config.yaml
num_hidden_layers: 12
hidden_size: 384
num_attention_heads: 3
num_key_value_heads: 3
head_dim: 128
intermediate_size: 1024
vocab_size: 8192
hidden_act: "swiglu"
norm: "layernorm"
norm_place: "pre"
norm_eps: 1e-06
positions: "rope"
rope_theta: 2680.0
rope_fraction: 1.0
qk_norm: false
attn_scale: 0.0884
bias: "none"
tie_word_embeddings: false
parallel_block: false
init: "trunc"
init_std_qkv: 0.0298
init_std_o: 0.0
init_std_up: 0.0298
init_std_down: 0.0
optimizer: "soap_variant"
learning_rate: 0.00198
lr_mult_o: 0.613
beta1: 0.95
beta2: 0.99
lr_head: 0.00629
max_grad_norm: 2.0
warmup_steps: 200
schedule: "wsd"
decay_fraction: 1.0
decay_shape: "linear"
final_lr_fraction: 0.1
batch_tokens: [32768, 65536, 98304]
max_seq_len: 1024
doc_mask: true
train_tokens: 453100000
max_steps: 7562
dataset: "wikipedia_en"
Each number is 500 + 40 x the weight over its row's rms, rounded and kept within 0 to 999. Layers, rows and columns count from 0. Numbers have three digits each. The size before them is the row's rms in percent of the matrix's.

# layer 2 attention value, 384x384, rms 0.0832, rows 10-82, columns 96-191
110:488492458431509507535488466494524499526437465488570553503523498479617500541569504539455440464498461484442487477443489511576473535457444519555524428456515516471514545490436506500476478527483554544434525482494479474466520447513612448577530498534520558528478514489527551525559449404477446469
107:473475483617435547517523553528457490474464501468573465527543426477468445510482542514462535473539475447448549483431433569475490542524507536511534415452496540510473500577514538464497518433502435514514557477497486506487493450472581533437503505474503518517525403477438407494483503558534569499
110:485469547521485451495524471429514463550496504480510493546457519495440461415470513508539460489448550562433488444390398499523523511489482428498509501501459462569536487397454445520542495503487560578542525464473518503489497490492432458480501522614581537471476502517560491436507464460451538492
103:491484522474503481490504468501517462441512502505473466507508534462491493511451455522498410491571418552530570511486511483457467427585441489463479480469492491498539548530473503488501503494560455520470513514596462531533536528557430477489581530415491556531370480483501504494534552454544461531
108:520501522438525547502526595594483497583474488499532578513494509463498466430499537539439484522548431466517564430468525486478496489518522556484571520559506555508478530494460539482471495442463560506489529523514443511518426520516592464517500438543442489540487482520610499460526488412472438496
101:526493428467488558502461458488513479515463519500495513491545494538446476535524541499508513515453515506494547446542458476473489502517509461512528502554529534512497503451449455494595536472506448480553531518506437379451482423467526587552495491515539472471505508512441500530480561528521557537
106:487546505484468505504545539519542553523511520497439529465551488490438495544507501511485548521507448527539545519464512435488483515486528505574488505486430589512587488542505484388500504563421508525574546491585518455500517433532438458522530487452491502559477501468529492537474510554495533532
105:515534500463458491427494510428511463497403527431493486511512521527550459446512534526462463559506571419467561526555535529471572508501478506499505529505530396535493500446442595480504603456489525533525450493463493489512456528495531471539552502549455450461543514461492497551469506592532476442
097:505433519480486542559525521507405502507473460571468486566564497402514501510522469454480482460464515500470464478553467478505420441488514496466506439504467542571529501502516554481514507498459504532486562446520499512474494574546565531479461466443421528550503481559447493542554519501524463506
108:628483514503503532473579501472507454443478527518412513450519500439497488438584520534549550578449530450506541501468549467554500463533459515516441524507483471439514359434543483509497452565491566494444525527550484497577448520534504491512519514484468427514451440525521491529460474428590544510
101:506426474525487523534458557524500491445565533549474555454474534481519463495538473497456491455445560510544475550465532539547501534449509518536506559503503421540496507510443510553469500528537520465498472484500436426612458554468382515488506525526498470534524483528493527442465547448529526516
101:437529550525487478459547501458513433506370502481501521492430436491462563542476459485519509486433523476450545453470511499537551484439456501437527595491529463565497532472466500487454438450488513587527451475564433521533506459504548590514490553356529445467471502579500467477546481483492518461
107:540411560434450544501504504477513458475452528487584529561501465495505464460525560517546542522474395459507554455521467587447412501558500483388465520526458519492466488459509456510554521428500501453475502435440527563539511467539388490498492559499477514431544468535516527429567469479508401555
099:543438498498521422473485424479453417532470511502522513539482557419445547477531537505523478503503500561469482388563499528465533488542509483482468516473605475492442425540583488491574494539500521537445532551536472502507475528462564479474498586503452515489433558431510459500551478460576520450
105:566524499503529547536476516566529464478506439513557478451548430531527530508516539568515471512472529544394401492535469501463570489444486541525424520434547510517503529522581477523553503463455418538498522510496540548471517411509518500484501494526528517523497531484462548556504492480492456491
108:484467509535537514442490506497505529478455522519451432563541480505402457449592525511550471544538509505486516570526517439519529528516524446449500441414444537454489482538567514503514521536476458495483448521535501559435544556501530537551469487375460465549452493531466505455544578439509444507
103:536588504489503379462499494524550442487479530430510531506479483544532511493566426437483523509491486523522416524485548431529513432592475468467523502565505567459438437542476517467429534526494502453520444441429492496481540442512512456516465465508481520519469516542536563518491508504487537510
104:542481515495434492465438496492457532524457475515484531545605518504505500425506462570584584516543475410498465488466644448490494461565541518495492506455455487481569475513517499477500496585505488487400502545517505523508476432506594500464515551554534428526465482531466445476406530488573458502
102:450508486524533558514443450441491567535555457515564562498573496533524472508493543430483471577443485418519520470568579470509415395512474505464517499431543455468531495556505443421443497510469496498475364461456483505495471465467486505512453389529383510548521510491520487472466549499480522545
112:506456439476517523491532534443530469479510567464491518511506484553568564487457492517445463481518492502526512492522467487540471500477505519553512479542473468518516504491522553534562463460531523443451510605468435500499582507476449502483414454511457498510551456523449497542457546481519502596
100:541537536463560528504550507474404471504520529463459547515497557411480548563468561572468525440488513502516517534424557608465556533507452441520528499527478596467465507492556461472473481429486478471560497462525523508525454489492467519488460520470485340520469520527514445510483396475466465477
099:463439481465465492507513499558545546468556485528456477537504463503507527496498524474562403493618588500463505447403514505468513428430445508521519580514561533544518518483560498590553528505447510421484504528455527471501538579505491527464425490473570512505489532460536617443540479500487472504
109:561593517545533456450464471529463543544487512477476534478589565559514504586511410380488537552581460494522454605445513415479526551445477521550519525449495531551541518447479544417516505502496465552531446552523534430486467511507500508503522518477530485485431487615448532445540479524490495548
111:552477498476553521541430606451515529510524534525514501491502551459492480482518476503541489496490596474547491418548493477511533583494455494509489516539467428555448489447606503498456548447521532454484532519525559543569524472466491475491566483616498488490473442564546525516529454521515483502
106:522553571490473505519489483493554446515482462535474459406508574534555537424544471451419527476469559559522529519517499525519473452591564520498419483506436502489508533501541473481502454458513585454530455498465517538532519412500507481491473443401477517491580427431456554461469513413522485497
111:483523487546451495437453490522478516466539510479563549538521496559505547462476539516438469577546547486549534476598469433498479539471435473557451419544481432476540476541521430489497488486458498480423532550532475586537517477503550553514459456444453468523516505458564525463519481477500460432
104:535504519480486506582518529527507474476512470515484502421504487448464500534446563541506442490556501542456477470484518536481512437525509516483499468512493524530576509510396482539487519421510477577551495513466503552470501491542439449505463491509416466431445549474471502514492494496488546487
116:500487463477563422499517464584547579503590488528495487471512470527481452496488493465531474511524456566452444482514458551453418457535492483454517475490502557518488518525528556500588479508519548492490553520528465561480566551582519524529525472437514444507536534502530520496528552566491459542
102:441475457596522527411473533524496487557468509522424476494502396560513567452509537466528497499487497413501520502499479562496535511483487512460470453520458458488417532460526530522482510502477495444468547491522513493553438562413473517429612457467466499500507508517510555532578484481469517555
108:478550521452486486452530505494478506602513510443549501425439489550540444514483532479591493496500540520499510465405538540486471503530485504515464520501429555471531576484499434531498504586592462525438453473503491447527506553502516519522457536517524488494485547475520555557478554552502412486
103:483458550483511560469468590610485435455460485581557518503433518427502481524606507541498527475446522443510555493475465532485500572552476487501588510587576519496459543431493541499459574458492478450462482513563458436568419521574490616496474540513482559545451431439467466501502518516542491465
104:505504390479448501495543536546545451523531511524507556524501434512546541533476562564433480499524482481540486469442477443475437421478514531527413576516552532510472454503571444471504460529471577530534561416521500548536516471514531481422511549437553476544572568546507473467415437598416432467
109:493461483504479536524493493528412493471549552491511469465593566455519523568478527438518585468508502536439524469549548447486545572514503486539489460527489546514475466546533471549515485480449490531505501466509553475478554452481497451510421515473476583527500547495497480507486557477470480473
113:469460508489443483545572466483437433498526466510491539547450420506442452615544529485490546494504453476414456525490584349545510472501537560495434482490484462482535497613446502497481483473464492505460478513559471567469496507537507503518494496491559502507434477533495488410443478541437423542
111:491530509503467552510496475480507578489456470464449521499448487540551521426518538563482561558550609485504520485477588435491558486473487542450539514579480581494519515547478541498460578527479467518416519427467514413577452506547492580560533565522517581481431439440458501479494534551557496446
114:544576474474480521479492496519479573487501489474496485551522534520526517499458473523487487507470514469540492460499560459585564518491488526492477434446461443508504480534535535479534481488474505513562535583445494491506482442534477460473550544439507439590608473490472485436532509520510543477
105:518488524471483511415443492539507490473525520493462446458538482524492522581564510441458518514500466500455503540580509411506482474456509532507516467539434523470554490563484504450547518473519485533560416516479443558527483516463557541502485570474535522539471408541462519443433562482507476462
116:496461581490471517536501469425552544472526549535459477451508468390499508511539527472472485468519546475492509570517527546505556544447492503516470417491483524562555540506523545518427510549509538463537490559434521522599519480490427483516556482524531397506409530567496531555441467461490567492
104:466501431480489506490479427481551498527540533446495486453515522555593528542440518495447582474494482480483459502463491492438476518485562566435572520538576496548526484488453562509499447416524517554466492564479489504594485539550486468542523513536466448479452512537527535565472556521468443556
109:490471533491528527535528492465509546494549569531511484506530505490464484489447502526559471519470440470509486524478445521508418450543466444476491497575460487504528502469464606463532524447486506544520462473487521534480532508479506518466493446467536461525483481580467561530485541578531556507
103:494503516517446508398463469401496526483411476422526501542562492526479484486489492504488465481487450470592507550515430503557505538443489485543494479537511499494528406546472429461490486483423535497499549516476505507527500478522528513555520468493489544422519518496524505446472530524509469450
107:502566519420485454451480560449520542521459502439462518472553496491478497493502451501448451536512524490571445509527505456561496423486419479538461528408470500482450453456490488525542515455510489482494480516488517479487448463449502559482498494509527484523525555531486559498540443520485534480
105:549525526509499486568624470490508525509662494568524430474446559503549585511531473461428443529494547428512522506550413528534534504570489554522489429508499440520461488502514515520456433578431511545531512525444496475517449472478450442489535538493473551528511480587464469557487408464432375481
108:429480526489595508516583532536470443532445515539442469541445502544449498432499470525454494557571492428510512495523466506496530487475502520473495476454472474469443527510409491481543499498420511505499526496513484461503456476546537486530464523503484501577501459519409524480429494463479514386
102:515431511483427530456453521506489470436471451495440501513496498438474507495479544449561592440559571487529594468513489473555563529453473492470516510514480468461455484550483467453510554383484504516492527497514544617485475497452430446532527495458536523504586498524479494476513482469550513467
100:449481501518525496545439475507479506604484525492503529507548550602500519490511527486449534543455453437525432477503478420446510507532521486454474526461525533575427464528528476519540530487465470464391487512564538505481490474511514602533494564448452492526569442528474527502455452538525592550
105:501555558443483486490489522434454469429501494456518505401466528465491511449483509476516514454458461468547514502535506535472546555507461492460496573531625409471513531530484539483437502487480468501481506558524520483504605464532508443436512545507422529564447475498516534522536484511490510533
107:536507534547449518477424515504499541531503523539499391552521478519456510461540491527454515479494443484490551557548451523472539533455464544550494566513562441458462445524467532494437507547490446463424503492467585514421456561549494533505498475484525483497467466466489562534566469484547524426
103:462486448510444562511541569522510485506524450417451413549520531520531579459475519447482489516470528551566575506483527576498565501515503537512558536482505555484506471528469529508488541534395535516580558513534503486520503499560544414466570495603519565415505524520484465490526511477571514539
108:478481490542513498482498422458555503520486452495542534508451557502491483526523436574500479556447511481484462567526550490487440456507534482519474551464496477529465482455489480503442459548460508580498487434532478496537519494468472575491519524500448493529537545530486523477495481487478445461
100:485530408510444605520524526504511519524474467523592602511505481492459466532464529513505444474521506546492510428402449507543503522465474511524428499411503449573497496560494479490526502570464471489484520490496507437489550542539592494491506481489474533518498504483468482508541489538511535557
108:503539519490499510497507483546477526552514486497514477452494620508496505554503575475476495537515450453528468479467564514445550490511536457382510535578532553505534554527561534424514448532502513467473431480548461468507496511557557454626446519489455514467464572447487487495479537486469424528
105:478517532526494423522518543577512540498479516565429494579480536446494596594492449481512540615554457479508532541418495456514489499584521478478479463444453501532473513443487512504505585455515496456363549502485497582503495470491482543490543513510480498516489471513412561572491495480530409589
101:489488544559523527446571487562488512506530483513491476476529567525486491483504504542492489453502528538493497465523523461470568490556446506503490526442511480485501428554488445546502466616484518509603445524438527505496444455524462522417404571465603478502483483459494499521488488485521514559
111:503512480551458505555504417521522421474539559518491636482512535494480472510508433452605462459581456492509557480540500499466499510507546489533529500509535531479527528582496472534469510478546471485525477534537445438495499520488519561535510442504529545545500526414425545552519464562462464461
106:501507463506488399498463511460599463509527504545504473415580474476488492520466450499471470487454523515501525449555508495540460473499471489512491500484599478478579435500478529530497526519442585430488509543470517544541492442487525484473560479519554536436499496454494523547485543532472457462
100:378554490525531504544557477448541548483441529484436450534514522438534568544536520511499520470492390487467486473568480477454484522584406500581479526552559512529489517470516522512513544533517440545475542508422537552487444498458556483506547536435412524486472517514501475456486457468571483489
114:490545459496555471497503481491464472552451514530545489454494516549529551502526534449614517526513491439549510448531477534538508433648518540534538512436518463545478487491501491561449519478466530488500497502500475482557511484526482475472475480436484529531499525493436513533559491537409535486
100:424474484484547475450564516556453517492407455514499495496536560476478494470466522481528587447479533453467591394477562439519507490545441592515474451496542454475492448439467463547493535566519503542479543480529464490480474478458542498591501515446451540522519513451490548513524541495500515567
098:463510578446459503451558549515501541452530496488518494468536532535450490435504477476525510544509506448531490441494510543454518549514425507510478554446514539503523562514521511507530503437478460479558516502412492524474497506491413542458481532499517460514494493530499560536409518465440471505
107:501484406603527391467462508485501469439513491495485522457522449470440523497537501506432461448472556462573514495545519495531485475474462500530410467494503542502463429473442542473468478566485486485546494511436481498436488479504481481507542514534538454496622499448467578538490492534493485441
097:492524580487525430562491457497467503542410463523458436561486376511503508487522507508514498469474501436491490485519504501470471505568512539520443503512495536474470497442545472444450467493466536506569453493474516559468581513532550480505418531499539533601567441502476490519539570456478530529
105:494497458551510449578478518473468513431503470534491518494503492435433509412524502488490483486457507503402498525514425473517460456570467501579431501508567508421412518514530486509517449537531450467447475504497466459507533435538484463467416579414452467465525519427515476487505465523497555495
116:523451534499520474471551479446463497429534500551474550491450476515475490518489522499438535565545432516494492467504486553534492484545489544480502416499510533515450495496494476514441537548477489495448421537523542469481535433474520543481562532456512451562497534476561524451430585533509492459
110:521537477646417476485538552467447588415514511450449532506469453478483512499556539547492561498503591460521475529542561471489513521471492522517511479560497565486512467487447476462527467483496564463422432458474493478483478489527450521528483511513470446459450546494576506504505498521541543486
112:486564472492496551517491484479477486544484430539479539551477473543476510488561504458481511482491425411472526498501482456541489467523478487515532485532489498478388460515469502505424514487601544535483584468522516497518456519497486492553574482505500478525460536545465508474509499497557463511
105:450528507448498454524493530476538530615605513524471504528453469481507422537515470565509589551481533521505500528517538462407488513515551465454482510470501523591473474472466566501513513470456491511487506499437542519559556496562469458531544510452554578521446486485458466466487458490490535434
109:530502551500542526467538453507418540507513505458481514509524499507549534561423520528487520497466569479412522441544532449507557521508476395518578479517499552474471481549463476509534464502459522488529508504500463565562542484529470456458519491534501485495444467456492508551476520502539498457
104:458514501463470520501549469533520550490464496475550469563414520491532509493507516493469503484498441542555408490495531459614543465487457502523501466523505512559451537474436510486430525537484520534536522503428574510483555470522507411611472464522442451527601496466493480446505469512545388473
103:535467519477473532443514499538560517558445479496511522539550504535462503532580533520548527515467475519528570515484498498464559506420482426495525467520485442496500476505477488502574523514450486532489532487533448537511438479527516523507457535503432525548437509447485541513517429520518497559
101:453534463493556496507502450535449467484471432453438480586486475506485450524512470510524468510506523618493472528504420440482528513447493555486525440532459531522542536454507470479477475436526498542560536462510542513416456547460406465531501483519558519520497496473600505576579479512483519457
106:548469578463454536508401444584435572508512508479484487521520516445498439482539487463473468533463465551536520497552524501551526483483457519529577461503452488546478566446552527581546462488479500495514426499525524502517523486481529457514468463490497582532502510482565530521402465498565408489
108:566573546474501516465504553551463505454475449433540533545542513477544461598571481526537535496486410482527466574586549559468573597488464462479463457533507443445512550547416496461523558454577474528477450565524504453507447542526460585487479482466555456524470479522558486446507526540499490575
# layer 2 attention output (transposed), 384x384, rms 0.0472, rows 10-81, columns 96-191
097:523513505466477547463495495516534553524432468531604551533415502466496515526516538526498483537502442540419428467511595560524453501481440472548480490530474500427499583441523533503520417507536493507479548504485462499541537483525520508486500552496578499431443532540461501409479471466530510466
098:481531432498538541574546573500440485474495565467501476487513540507551505588527531548423544517532545451454535448478503500422476462426513471481509466469457504518465474429459529496540511494603510506513534466468521620519504482447543519503523441474412471541520534559519497528485514503514517445
098:430499538542493524500453538492466507453491532446534500544530504580443521530515556535627498502487488469462487498496444524462485559610541447469569492525435473466555592510487504517498552520459533443488487536533516514458480450565542441493486488490455545510516554508530517508524479538492502498
094:525496521487499532500424495527489520450476611465515515481509520556475502511443496516507522512462436537595458475586586527425508527492482538455456546552471453564542532586527527497464523483497463498490503597490464453411491513567463519489513537470525471515538539487514509550539470569528502525
096:513477545509428518525482498509488489492565474497485600468535473447429539471512480526479522453597544448433470503481465498535525542524579493513488472570502498445455495375518515547467460489554537530494551499447476519531444538498524509495547431497525510453529462532507488497568440531515525466
092:468517482540478454455441485512487437434484520466464521547496571539483549482521524476516526504481473498526514396498462471508501492506475505503434525446485487490543517531491472445520474515476449500520519470496489468440507520506485492474475531531522489448496553505537459494409517528538581527
096:543533522423512474490508491578476513503517500448450473513486608441485571474526376537397465540509489475490567503503559446512490523495558527445481499483512513516478492488464473462587506533479606448508485463538444483518464447545550505495495494501556521550485496514506499522426518461503458464
095:449515517500482501491562566460515509496493488399450546557540505501515459489530466512529532529438513473449507523522544435496506449496429528398513547526510493475499451457498567424428520539522507443494468515491531484510481545539490484537538423500522519475528485499508480464569446420515421443
093:525511479472509529552503529410522517508521555481533487505608459494492488538528481531488519500522512533506473540550555505498564470438552584499456449554503564565494431527556500570526499449414539496520584459540544498440548476540599569430537584548518460566417518483440504485474432535487586462
098:517538491433503529460530532387509494589600491459438493429575454527478532464535480530530453543469496525477471516517565532404526519559424497433370473482492499472459453520497488572495513499518492552509506556417493533504506535541526498491463535457435531495503486560527426444399500538493528491
097:524506480598523459513477544435512446482495522539512572432448491552552483518571472495451523509514500504493487529539528535513576407546411526508550512485470465500565487506492425495491567489507482541509489519469550481568449455542490495450449561489442532476511461461456503630570484509484465448
095:423485529459497505536442460624465471513504574496567513474492496522490518474493442486503530466476477468530543511470446549495479523437461512390505525546532437464529576461476513559495448515403527451477529465528460550488463454518506533463415511420422509502509446504484508490515515538524452461
100:502455516457473542466529431408571512538538476548528503479510520499513398535542510535531476515481510434499446459457521500427511528437472503443532514460431466450511510500542456459581492483428410483445503520442535503468470563437469502559525526504470483491503521513489518468502533506498456474
092:528468485622515488472482524522471499580519520522482474466534538499515490487482492513448441484513421542573461485512487536446490487524515498497551548471484432552478505492453461503511523554491532460454497514545521515503512532587450462452544540415545497516511502517517445471461545439565509521
098:586518585543450505488546516479424518506474528518612560478477471504516435486537436526489443520517462512483497526430523551527510433474517463516511380451530558468489552495561483449473504432520523524488463477583500469480536520459526513446453485543528484450535457527430481576451554434501459540
098:488547472514469487460514517520561499489488578517479495549471487542458456446494486528445509476600539528519502489527500468475555504465515497482430537489445506516469448541559506490599521531497509508498556497499505480496455546510479532540433481431565455468493583491481536502520596465588504502
097:519475494550498451493550433518478544442451493504484435579462507542451486451486476496499536463524487474452451516515452518480528498555498526472510493492480457483599450468469485619499557480596510505515441488416502513540492497451487532505534498503503549484473497498556483563488522499541389577
096:481516517474471465582498462492553495587490522419550492489457512549500439467501469526480511462516509491573553467410596520488491472567521568481487508524452432500540468512480532496510447496589492448503472494447473575572493526509534462510524455489486477503490493569488546483454510488504488464
098:520501524517468587516471463586539512599501534498523492547447518462529466516493547559531561553482494520505463435518534505528529472488511428425509515509486476517522457544512507539436479501556603500504512485561558529492522515540515499558439460511527486511542407477499512439535552496501479509
102:482460527486508552501588522501519501483477485534484560490490533499559549559561470449427484499511519543477492527512436501515480547538445519590480480486513453475525556472521527512545588489554504552536468572491416498442455537515516498475472486525461586491476462489431512510475580484545477496
096:426478446481483554529521525446466463557475493487452523513531533444525525412487507548483536476482591512533515511441495531512570444555470448473481501506529463510476472562470504484490492555482501467431550463487499423475517433514497503495550527441465439477421513544498459495481482458469562498
094:530434537413492544401596443441582453481540490500547484465526491409484487415486436560476502491503555423473507481505491494517549442533467517492489505532470511497516479494498511463532452485507508517436466507514563533509515496462541454492484507501553517544497529539555502476505496498540499454
101:526519446495548530458436524559540481517553525546495506449459486589538616499528485508499502494492518484537528473451510457562533496412435619478520535504465561481474493508518482476440493490503527527465477527552489503507507528469492463617516502565535506532476495493484494477538489539468578488
099:514465488542536509527455485432485501530503495494565481471498512514590477454513481526565530480509544518422491517451495404464520466507513458460499475472530449494538482482539582524518611568527461480485494448527553505563537515533553507503484521524557475466498536530519496537529504502512528524
096:531489508519506544439520547434483471570488492579465439495477529473451494429488464554478449487541382498494565511477490505487555569535494459471495535492511468518482555574536505579455475497500434545474514447448496468532507500443452500497453460345526506478549435528530526526510482427433577509
100:488473519538500507482510601519485526508487370544483464480518487474559546559511471540504439506503422535559491491530465472513531484547517494486469533500463512432528458509448433564503510466552490501485501463516526540501539511520467497480469531523443440469532531500418470458519545525554498467
098:532512462459466554488529449514543487458484495494486499503514494541593537574444557497536568477532545539465500443551519468504493498500484498464540526463386497500463493559403471533507511532535558480454505485524409485519490519558493490469558572435477450478458542473508475526464518537556471505
101:497428498467496432464503511515530489528534451477495523453518521481531511448402466470441514510518512523511510523559564547426523492494481556519530459468484500539527561499532473513464418507510450480435525496564493469506528441431575515476495453490534546523506481499563533513519568582496489603
095:516567502461480446493522473423494496551483497511518489492529443553565569458524465481431464490495436453497484428533565422435509500437508475488589487496520496443566510525552454538538501419466506514476475440477528500524462505479538485498469502423494515518457471516466407508553420419483498521
094:561516534534531482525505524464489468514520422498549524504526508509501548535433508455494546466478504530568392516520447525477446382514422495486529531566551564461545439534487516486492491548487492477458508548472436492570442584384530508404453499525478488500470508469480547472481528533518476537
094:507513601524483437469460531503482469490468586524514373480503582473463481479497483526548532551421523493448550472458513521520491521515526511520563532520583493480467467431591552518494436475456455492452466505522508471533523541523529533447598526473438444531456539507454515481463509569476490480
098:541473508586452464494496544542580446445467504470509548435560550451560510482495510496414482440512549466541505493509458515509514543489535456457519443516508471482401454532543436529546515506498498445494495450439551446507517611495540443468617479570503502577480515533515486482436538525480452444
097:602431505493561533573403465596460478473453460487478473515497519460559526533543502539516556479492463531531524496508454555533486464486513514458487470488431497553499476414471473514503422518493491563498499515480436503410498518523511511470467489502456484525505502543512457533482559486451487514
102:460507494506590472527517459561441426501456454513451505544405459518480499552408555458555470596541505498472511457533488529550502469562483540466433435449501413469443469466543485505534476502506524436428477513504544539536480545426597473449504543545523479562534440488475469525484513515467429472
098:478491517434497522481469556520540587450519552465468500545500574469490483488494518482486446541485560432548476449516533463554509502419498550480499591484474542544515520522490521483448556544525486386505522492473428465493431531376443478498479562525462510496538482484465431519431512594480453465
102:588563519439492522526495494498468617459429486456553605443494566515505464472521398571460491510524442496426473550476520531489545546479500473562453493521548479489516492524537522506538473453508448533533560574509469527505484445488463505567437511428573510467523461464440515523528510528514556425
101:476424458515497481524456580551533527541478552494451452492481498460482528433504472491483564518530460504460458524543493460516489460490504546491511511437568462497515485487494552475505500528491550462544510470472501491513453453468545521504460508570426559534555424449432574574462498515527547514
101:454504522504510507528514484399468544533508591581488572464487486512433533452547506423482554541488453443428513524528565514495502508482495535523528470543505477592514598557507540479458572494551458520437533519495517451564505490558471532507495533446476474473586537533432552531569510516494539496
097:452524453413558466495555555484564479477477486471493553468558536494497539473496576516499529461474497491537527403524517505498513555518549582495549534508590573472505466586498500499452450549499468493548443496508552435483453467433474500477487439529572459488513497528483496495484502607479529488
098:514522453441484535486476485472501493528524456547487428587631525448463435530506481507505589467421553480486505569455488492527512493474407553467539507526439498482526489512462560453538527523486600553528513428472440526517425494500553512495483458477460448469527494534483577574526492529504417510
096:458513452534530504484466503548378517461444495440507447514549473531521539491567487440526474471552498502519453585530429465552481454483526514435518512586453523487559538540531480459430441478501472511491509563450534499491518499511465467483497538408526512504511555496505513521493558502493523510
096:482553544499475500517530499475484474534495500530486560470553479571545475467500419493441489582510507558554580518507493447467453452540515457466505446479549517433521453473476572477533512467472510549467483494495507523498548492504540518532458535530571441539508524527498491485475387500550577570
095:515489484472482487461509546528481418512494544565517458513523456467426579468471510542513512517531375488545493518508489494516520546555507496558506465509600482548409531476553480560519460498459527580612420506543525509362502617527513532462498540481577605480511583489429462585534425515497510533
099:475528446479483487502573423470565551541475471509555520534480451458490414426505510519477472508421414523517524460478515507519520539519558547532504505446496525510437461479500560464477528513560536376502615518570499541489526487577498489496486529515468497549478519494478527534507540539560502437
095:506508451428545548553491531498500480465460531472457460458464454442471480579505501525543475463560434519432461486504437522511539473460534504438463518489398486507459568550532473494519513500514546514516483553493520507499422520513545445526487533452462544535515507539550497517532482591483515490
093:452484459537556486489468551538558541451474531436512501498607475504433461540484497489498564488447508530508482457545526507628522462547543501493531551488481530536496464570431468524557502441522486476504465496525453494518515495480525502530494558506484487508480542484501496491507532534546517464
094:535519484483516484574458586436542483448496497542488511486484507477488508509532526527509540510421520520420552516517454492494556537486450474463503461530526474491485421536509484468469512510553491456524542490420431485485543506551540552505550509455485464499503383440491525465535442516508442527
095:507527504482482525548540576486497488548451507489516509547417456437447490489519507438499550531533454540496407534479539478502463498402491574552475474566465503515543443507465425564468497396502556496485472513511469579521474557573468489494486423452457509425479530420468506502481601561527539527
095:496501511505514535530466530507540520497486543553477497498496451492531476523547493476470497478483536460540522504539520539520513516534561520518490479481520483554502527568510515481535508467566489443500466548492506573404517489494432506465531466506529598543493476513446433492560501450482615475
099:469491469501435541502511539480587477512577429501505493466493464484494572536529508508458520531526490521534515514470507590563515465474477558509495513541491516501547504458492463498512441469531489554513453510477498486481519509487455503476554465497524478526533473498476562435538451509479449509
093:555534546472446538481534466534441524415474483482508519468539446541548504537464480470471409457424478490479416524474466482546490396518503456480491472484479491538494509520473510443563536494536443563409505499461503473487465504492548468482485536499469516529493490467472511506493550489523586482
096:568498451513522463513532460546518571559568556508486567523469465463516480455424452461478557535495435583486493424444533554462469506513483405426506490532512517531444522494490583519496427549488492446507418526505439532557513495390514516538490501507510476491570606487428503478531514559507462508
093:561451494448607523558550520552557461518499517439472560540508475500491489545554406502502517584478447545470523468454473469523483493549494452513478502475513480521457528516534457512444518593507490522491497539472448480468492486458430477503546470480538433530484505452466540402479540462461464522
094:491467483483443521447463515566511493477492498508469493467463577494468460526536499518512504462477478534503524484562505501473566502472567528492519534489524433546462516467557542511518482502454511495601487597561530559466394401490452484426442506502506475438458503441464477523467447476502483429
102:554442466497513560492583466547446438447529431531499558470586523552592476450522499452512521430487469496468582494449508504540564447541544514566533460457524412476436549552491484459458473587517512512517492579509555511573462516520488486501557423524520454511471574464462489532569547485490502470
096:483483508499465508495523541498481502477411461519514497527515555517524550527451529499505463439547427472487478515498523492539464554420467474529492381418552480496507544513480591441491503522503506503500486573454536530478525517535471534448483475476543536490545525438517465462517508565472407541
092:515534524505523490505518495558562525480479512489446430409566579498449456483486544478499531546500530485511566540518564483493489554535485529509463546505495510522415592457490443461508528545489445608528452503432503523449469543529483511498591566456454421581485525496507514496466445505486545561
102:550534495447493517452542495529516507536555481498579567491503499579467505491425475497511503571473488515505563512517405484463563519484492425509507517500537507454544527471533494531488483509585545470545505501524568518492520526494506500508526544497573502448552472500571497516521539505522511490
095:506523531477529569482480457489461578525495507531507471456472491482460466503543473471457493482445524440482469451533431547486507485478546548484481564532502510494434546405425516502476474537558481532501507526528562504427488459503540392508510485515464454497449543452486499476505498467508462445
091:501504473451482497492460494479495420553529463487535529479475454538481550452481482476438485574527538450432508448500444533524593501531413545483505518513480479518470408530509522493431478437495496481558512492445464529497531491520480581489438546471483549544514546525512559578529508494492559475
094:562437522517416499511516512418458564460485479483568472547519521492509522508472502527465454485541545505475558465454538549529447497504490561512484453501514485515428505533562566545453468519552460422493543501490519547445478497559513458468473469558523478584549520434584470558497568495503551558
090:485486505494529510499460526495415513541511411470457492485506456505436498463562488526540551517486500540496476451522455538542482592456537541581441499507490550491541464473478497445545511444535458461484563499475546468527513493558499543440489496459489460517528435480489475513580529528456516526
096:496456459501454445441448526538472419540475499529489519533493483480454496515527517453477535429502534516442435508436515440588497531551489481544424530445487471475477518538515471541544414429488514520527521529662513459499481482505487581426497529485526526550466498529536513435548502460531535497
105:540431477479570555514441461432515503519481575552577531461521461529455494508463540546502505490442547458531444429466515505499558470504509451508507442471476483535374513515547429533505546573565440480540472525488554577531473542476536492492502491466539458471504496473475569477465545360518444469
096:507574455501509536502520552561445542480503497506423464519513497469542550509522486427456505501554496497518488536538547471534555504453460501495524522515521511524473474484521540510431502450438436522476446483514506510429510447440385479451475497472504473458552550572529532461527493590499517519
102:410528499474471467543572465472389481567490439550464541494505529552482529531528506555495512610480541433542398459476512529483548460539485547503548505470552523506519472521459584492495494506557522619443588563495522526472478491449556451507494508561524471584523476483523523485495536505505508492
095:540539556466547463594418485578539532533495425510529484517528462496446484441504500433558583520493490496490515423526535473429515572514503545487529482458548502520479493510570443461498607479500481471545508489473485535571538427413482518502516484527527441469509520520529474469532465533507537362
097:486493542554588552476523514534526539480538420471526454512513487491478543540450548498485517512505564448564562486452526566493569548487461590544553479522582510505408422485510523489495485533524528463517510513453497542484520528479443511530480504499413461444489496502512492556438452482516389436
095:488592518429517558452462495510561523477448555558534546558514537419471521529475441521558540478441493567514522491536514515563545535472447496520467486499427529524534491467528558464486501498518546515461550475510530537492566549494473573499484489536507559547597437500453507546426477453485567533
094:437465546511530570489533526520492519505539482470484496453459514556394452479468544497490417477463557471455518485514526542549518450434526503486472489475504578512429584474517502417461599526508515461539474530544517548416500473519474526452475505451504503496488508519490492464480554510465512506
095:421551481540526496564492483502460512443504576511500522520496516494456487481473567477533531479515526528560494554545446458501569519442510521462578486504531544524607631485482497514543506416559468537512479485494476452467479512574500525512463518573558532492485436546527471568443486488461450533
097:529471473549456503498399467583510502498463479474524487587505533480428517490519488420491531397461521544540497521487577584464433528433449515497421510479537562532576519509501534532568505528514525595490459569426488466473512500463518500431494553476496516498616432581448563521461517435506498552